{
  "head_dim": 32,
  "norm_eps": 1e-05,
  "positions": "rope",
  "rope_fraction": 0.5,
  "qk_norm": true,
  "init_std_o": 0.00415,
  "decay_shape": "linear",
  "final_lr_fraction": 0.0,
  "batch_tokens": 16384,
  "dataset": "wikipedia_en"
}
Each number is 128 + 32 x the weight over its row's rms, rounded and kept within 0 to 255. Layers, rows and columns count from 0. Numbers have three digits each. The size before them is the row's rms in percent of the matrix's.

# layer 3 MLP down (transposed), 1024x256, rms 0.105, rows 399-448, columns 0-63
084:144180105171133141076103097141092106140096104169105076171100119110141142154085066110138098181049109121133180139154092150121154111100088079133132097135148178124123115165207092175143151137123202
117:128122080120157124143143170097159138125062125143067139148183130105137084074138135131098111133114143124123125186125081137121189139164122141103130183098138097157133116162169099131124210137068095
102:128108121151111105188127170131115114149126172168127130076103113113102116174099126167202115131127108119119154154096124111162207077083134092109176187159134151067142113126199162079105102118119128
109:114139135084071084129066179131089106159164116147169133135121157129126146114102154132122124104125098138134080098144148148161086128087081080162131069092131177169103163213131065157091122129169174
099:156162095177094138100123136154153149160140178073140169152117116083156142171119126064142150181102166133192074128103160180156157135116164079141136146127101121139079184096082095165138094119204041
123:117106149125123148167132155136158169156133134112106137129196115165125075138149114056121090119150063169149082128128138100115131160114145116133114138130116087156144148123189091131149135161173118
105:112145131148111160151175115103137095174109142071166094164181186110122113121180128176108131064098141112137130048164138102112157153165198140129110170106138143144158145106192181107103122137083168
093:115115111126095129102107128176109118150081120119155096140141168127105177094143216172067145179123137180113166130148151126133112175085131108186196144121104103196124093105142146167160119054145107
103:099072101092117249135116125137191136160115152204149147138146150103176087119121105098132095062126142082128187103104148156090148149168139165130070108123136099131138162157136184090155095064142129
063:107144190088124143135089188108110159160140147094039125219135140201161165175145062126174136195108190153080119153177115130182109147122132155136104073115084101119141049109121145157095139109140106
102:081122131122128118108109115139118105143108147097173139150113129172163119063101150150075101091156166121133070140170150158218131160149114171104151131154204144137096130083147098082141068165085108
097:129075169083117049183133138111101144152147138133094107153111133113151100133145096149171078139125102090118078179128116154146080120150210128117168146122161135123147061181106079100071182140132126
105:110098103104171135150101089127156144136180113132115120204126119101158180138083101081121104114178108136144162144114095061104129140102116133130075156166144104149079152156129102104124114145203115
107:118130161103082108151120146177052095137153166133103081174175133154144194095095166078117128169144125133081163151116169146156143131123066122074146072085162165143186148089123077135104063186149151
117:120090140107156191197104130157193116118160153136102158110087128123146131151096098139135128126140171130093156134105141153214140138093054157116147159137169047102074107125174135116137111117100153
118:152166206102095110166149095129137184126134113155159082131114148086119156185160165147095122114185104171150175128092178105135107082176126098087108084142158129104128152130116192130130083114092093
091:157120091118107202146182137113170115159106135217152112119115093118126167167082179139109148153092196146134141110148164147172133134101091149124134064113116152134133109158147115157153138115109082
132:096152199164030092166101073139112132161117167123143134102143147161127092160166085167151150108120147167191182146115126087128176102168118140155178142249140103119098126073153153102167102117127100
116:086125127097141108137150169108184129132081133049132118131146163098135076091173201167186161133128092198095047139151128104166124093159165147086110118102137145162202151115134110160132159125128126
118:159137185116065110194153095088099139141182114141164098154135135101098149110134071122086152101140061082137156159106148085138205094130083149098114145085080095106135156080097166114134169134110071
117:178152090078158080181138146067141105125062193139091143206149126128139097101190092174122146155082131111156122126149128145078097141092138150127126157121107116224110189158071156117124154125139140
092:086203093168125103090171129111149167068151108139132141089097132143099075160106112067107132170131127075165069137140145126148112102135146131131138155129107162137114178119110101144132124111085070
106:138152094140134110060152127076144155132139137154111170153133092117029113112170085174136114084131159089117116155164157119092069082149100111130166126138115105148128131136158158148100165174148061
111:139179171098115145097139094117072105124129100137110112095151122129169102126145088221107125076081113156127164095182084124117079162142160155100149065136094202076071121183098167140129090131106116
101:121134011161113222131167164104130110130128140143221115129134082105118122087124057103148108119128134084120080162110128199134163187090093130162126160129108138076156109093119124114131157119122104
016:105145150160199129108105125140121156167119107157096148110199139093197114150140089118099136146175093110125154117103149171098093168169136145127118093121146166133118140112138071085101136106110131
101:162100173136062133118081199199150149129153109130093153105134107083121099114093116121111079117160155146178125184073143115105130149140084165141155074114101130074144104096087169146116142161083119
103:158129080172142151101053116131088105140168100122135062085090146099069180114078122133140115119142116181123108146111129136098162121177133140190104124171090107124138156107158096153136137135093143
094:105123129171113128120082132110117122194117089080086142140099160133024095118149132109112141117085100147124133174169112109141166141097103106106126146146160156131158157140134090128113137142084128
099:120194105156132094082110129151130139096168115144143142097108172086142134126106112155120163096129148116106074140068130128177068127092121105176148122063153117188130168082071075119136146085158107
085:167141151125075161147073169099107169145155148086132096123140128168132145146106157135146078122149073134125094148107181132147147156187085182114113121149162071091136187136145073119162154081193144
100:195187131165135128125113175155129168192163142151087134132087119120086202156119094144141158147109143134150123162168061114124101065082163183156139162134118187157138123142131134170101109069119126
112:149156164139125122115124149140111137157148132084104141116180067160107086092093125050080124103090108121133118139074163163092097142113158133141126153078084186147172162131132047167123117153083145
063:049139131166122115156080136182188069163180127147232133114115146124164093109079132174081103117158170105121090162124132079052132113193082150142129085151153091148113146125082143180074134178135161
102:109086165056122097154103165084120115136141128139127065145107114104052114132107132113169165070125093086179138171135198141142120147124096181099122159103145133179119159141107099097165135114127110
095:177148089136162077134115107161085127138120156111194106078088139144158134164139113143116130174149139107172149090153171109076130099143102178151072176223131132138122057062101156133102151151153098
110:138087135114141141132162081117176179126119133128167100123130102150148123154141126120151097137174167167160091073139165211149109101156147150112133118139116117164104118095144148123121139146071064
120:173135160142122069149100114116166179150088187101145052112147163161132192165085128113047074151152107088183167160166094142155065118100115138121151034174146110129114100145097174073126183118136127
094:137202083153149148119126124127132152141144074171112176076103095203117101139100101176156089171121101134207158133098126110102182173158177122142135178109151116099120116133124121096156142128153132
087:111136143102094076128147111160066138138156114184060111170168142100122090130136157181111169167109155118154163154154146135067131064124091164151102164086123151073177167142102190106107180129096114
124:176125165143113104149122162137105114185133090063165211106153151112123123168155104109156123034119087119166153123104133111172103156079056130136118153081116215124104186089081125132120125204133150
093:073122144098126098152082160128079134176138157161113127173113157160136122100138145128122125127117181039160166156148108164203141183093171153147113165167114101162143104131132155148163161142131121
119:137125128140124100065127142198160188160093151115122112077124065160094089110139148152137137086112197129119144108109089119180117108083081136117124148170163164090137133154143106148126093100183116
119:145132081129108120085150128155088113132132175091104118155154099130077121064118124113139135137184150135143110101109134123113148133136136163175109161154107132141157117206098098160071144152134114
083:146096165147079045108070082127108164124097124127121174147092158121164098154155077105171088082136133143183144124117157099167097112141141163109127085088118212131207100116202140176194139155097092
091:112148069173117127161092169124122111131139137167145120133093120109110083141131099155185124134106151127094100179067135137144116119159111151076101166158108107183119150147154135173145152133107189
098:155066136056089181143090103125060153097132147146123114175142170095116156100120117099129169115179162084089094214112150169192121070153096103140135128080152164165069123102116170083105170128127150
093:160155141118115105118099153185184150154147106106144122137116118111108135129138170100125098169119144164127116110117132115122208148092148146099133132105153117122134176092223145160105130146091106
081:142145158138176155092101052181093206148132087090143091132168179093156109115138153078175189149112127116121074072122101096206152104115132141136118105148121103155169174053166097158124172134102138
096:082148116097168086093105169148068130159139147174222149092141108060116087096104133101099137143171113104184174111098146173103113105118118114100112122147142061126151161124126096099133130138172077
# layer 3 MLP up, 1024x256, rms 0.114, rows 400-449, columns 0-63
096:128138166085118193071147093112162150128129151147178108142165130161093118184106075088106125141194150170162114134113135126168161120121203086118109080128104099174138139116128133129140109127136146
100:186111103178165127088146097125116152066180162107118141115171051133134151126108150157093074100090125206111144081139125133129174149175167095163096135201108165121126141214116167140130077186127156
095:140096130170189130101187167176134150125140170152148177157152150167097179200109148115156178155091135079155147106124138136130111120116107194193167073094158082078152111100174116066115138125094168
099:102097171130190099101125142099141091106075133106116121069091141119123098132187177213134140139104083110136092138173161129132085114095119086129145138206093174138161153177111110132119176199144191
091:086126132118122094153128083128097068099076170145126155116072187123103147139148134143147156121161091140179075078130137093072133093148088132212136132115127154165115157092086072155123112147187139
091:131115089047196128068081175144118153098109106169183141115149117107112111157084136183181086167157118123121135172118149126155084092102146098139135118148127151123132138145093152115139117180117110
108:141084112106134139117137133139124078142145130157112143178151119126172130164086160137153068108156114132146134171070069152163101145104153142060122111146114057168067121146123109151192126077173115
089:088149103166090145090180050143058166094107066079165069112176063163099092058079156127110119126138144102114094192133143125110104112125191126180136073133134098112106109131090087111148143138111119
096:093099071081112168124138093167109156098154163071125129127113166168083116087175187080104091090128104107157106146171098153032140139105170158139154109161114135072167103080113166122107090081085111
097:182126113122199143112103156126154134148081147147127117071088114141129136161132167048114091128128145120134121159180154116128138080140144120126097136122071126102131098153157135162128130163068121
096:150144176118096191136138155121147135037163094119143111101142150123128096181116123109130054143158084133153170174103132171160149126152088134177127101158165086139089129156160146127150120153136075
090:149116129131146138122133120164095119149108141079084118107090100144110161175133099105150095075080107169088149203085113180134144115105100124154145105071086159137152146144105120126110157101161117
094:094153077121150132127159158112152143089141101112130153164221124172153131110155168154154111126149136150146163090073125123082159177074209127163110146127067139172124192116074183059102134126100163
096:128095128173159118129111132076130127129087131099103102112122102152125084058164078074137124187105109123134113134120103122182084138150188086059130144079085131145107094149092237085140173171077100
108:097153152158104136094158148144171117142180135117162177115135143152160099177145117115124122111198116163147089129113139112101102138127115147099138106142178080115128065129163135177103143146113169
096:088162156137161090139125164123100204083108145129158113180121127122171132133082118181108121110112147106064072065114114144090104096089114179130148112141129160110147103177124084175083125142114131
079:172147152174149167166148160133143097112148142118108194099168136115145097219176161190078149111121177130219194151099127117115142105152155150101122142135103177130093163137207115097132089139062166
088:145099161073120090132161109155177199074075171122209103133140163099168103133158119144150142069177166130176143116102096105093089168088136149071158157123130092122081186133111132098147141060127059
088:102136138112193084110128197157089115113104145085202127121119144152162130117075143187111090106187132126137132130126116139085028158112094091136089100145069112137061122129083084100149180091127097
089:119063102127056216149141073071101101105125074118149155095125137170123193107169086173118167092160116117100140118171100131167145114157133140087142144151090121160171153115091195146130132160135115
107:118080205139117114093157101118163123169075094080162170156084083103094125111153089105119129135162096128124135123160124164059127085133055130145194098140155132150096127173155098169089163152107155
105:208163125124174128093144107157129184111168082121141128105103108121062114136089119166114130134145133117143102096132129107072138153102133114087133115164193087139141143113137134130142169172071137
094:152098062150112138123167175105166125125163110152153146132168183162065155148116124140123177182148135127174194176137221081114112125132152089103144184174135113146142125139108145140132089203130123
083:194074138089149124135123147155132103121172097144168178099128069101178162104064118105123099122144129131109118095137089178167108135101160137117184135163159106111164082129153139189143122163154167
125:158095097169122099098134071079138114073151136162123147101098136136137109149124139111133166145110137179082173216143111128111075100127137099120137064193112155117124130129143128069121083127143131
104:132113129163141097070185078185101170145114052157087119090126147126103168129102081184164128087206147132176081155151102124111139110128120082097110168116117112139128129074091131143151112166110156
110:139095157156089088178161143182163094139152066162130111104121133130166088152088101114126088111120108099104146070081162205053138049124114086141082094168085129114167079050111109127158119172112169
101:152120154084092144091126155148122114158130115123108119119108124130098099118134112152134152128162122130148107108103082106115087101174142109088136126171085182105153085093079086143133149131132165
092:192064096103105176100146102148119184118095133134130199102185122151165181149152117129104171140169127109155109146158111067088149109080152126112096100086149123142072161165178138168132094091149131
096:114134132154128136139144103121122159058145067126160107148152127125119092065123149165114144149125129093112155186134097124117125129119156121189166099126186121089098119137132063077138100135117094
105:132159163160113163103152081127104111097187086097107178086138093159162073159146201166135139142165093157164076122117134105120082067068117126144130116104147116125102114143123117134128135082116114
102:143141085107155148139115151122144099126103080133122177098165078116123156126134179078154125158108089139134128118123101146128121145142094114152132145152146153084139182104174101168180113112108139
096:184092131155154171082153150146105104093051177079129126134148105171149074090115145132164099126165100145091168185100102153134129177151062085127171056106131060080153108133141078119111135129149131
088:159069135095186092150111162163130108128144110136162110136163176167083141161058143173157154194165090115117160127162138156144130127176125127142135169096118172132114155116132186070166098141166208
111:179103142096097070167160162192065120122125113130200134125071084081126147094163140126154116142149155132165128103120076131080145103142093114126188176096196112150120142114150088136176100100130107
102:101087093094153116130112068160141040162127114108105168153117130119121106087082129145092151131100140119145199083111099131073160163126158126135108149165117106123118080174180119112151157139147133
100:178123107141122173145173169105151119103107141169188125084151111136131091128148151087096147159142122101116058114147143169100112071103126085176129096155129124070124102150120156165099192183115119
106:161144157118186142088120143059124109151166139128144179095140095149125085097142149155133199173092149172143152068144120078147125098132151130108130146133160103107141177111122102061161158129194111
096:130081049139111148088184129098164116144129199109109161129230131108096126077163133141150124140165145134087204174102136133209157124178146113114133134115117138071133103155150150040121101091130173
112:086051101108072075109148103105127111117132176109110199131101103199190092101108150127144182142134093106148179124160102123133149158150107122124154175100120170096110128170084063161137181167134083
095:119123086178154156119182173111124074111119121125127112147143096141136137145159159156184143159140092169097099128082157135086149173103156130143178102103113168166172104094150130139153108053155104
108:133114110117117129141111128184163154072130126182165095128055116163049184166181129187156138140199169138061155108150103169103102096128131122175174100081074134059085134167134101137140082177143097
089:177130125143215149089164116100177112131153159138111178125112121106096139137157106133119092156171114164117160129123044141101140082125111141138103144098130156099159112128135128105135131109140139
096:081124132134158102106177114147107106115155131131167142099126125107104138080147132091096156121108126095094168239111092150113109084086130144180121132125141084127066043101132152153144181078148108
102:092097096143222114127123121094170116133150151107166082110072134115073118112072123126157110141097079111183114110080172130116134086164147146151140149099119129152085138128144162147138160184141124
087:141182066186172141092144101134158129120118130109089144144148134153147144159154174125122141128123072099080160140116136094152151181125145088127138151113095152135099172102128088097124158124117064
110:124107177137128141204179116217101102150121196090164122125084162111173122126098063138156146097119185139158058149106123125157113102142155103127150065145119129116120098108066105087153095118174182
093:104087164127171077179154147125188079094121108161150179121127118119162162146188148183150107118143067120129138130165072139137129098124095146117159095107124128140113163061161100150140095096120121
099:155113117127122143140177146153107090035200056158162157123068151159154088193068152210127097128107139167128062113089141114107128132165153142081146112087144087140122147100111063141141093137147127
097:116125162183147185098122162122188166110117115114143190108126134131099142086117129116129135129136090103128137146112119070140135172094062090088135148104096106123137115108187205102093182099118073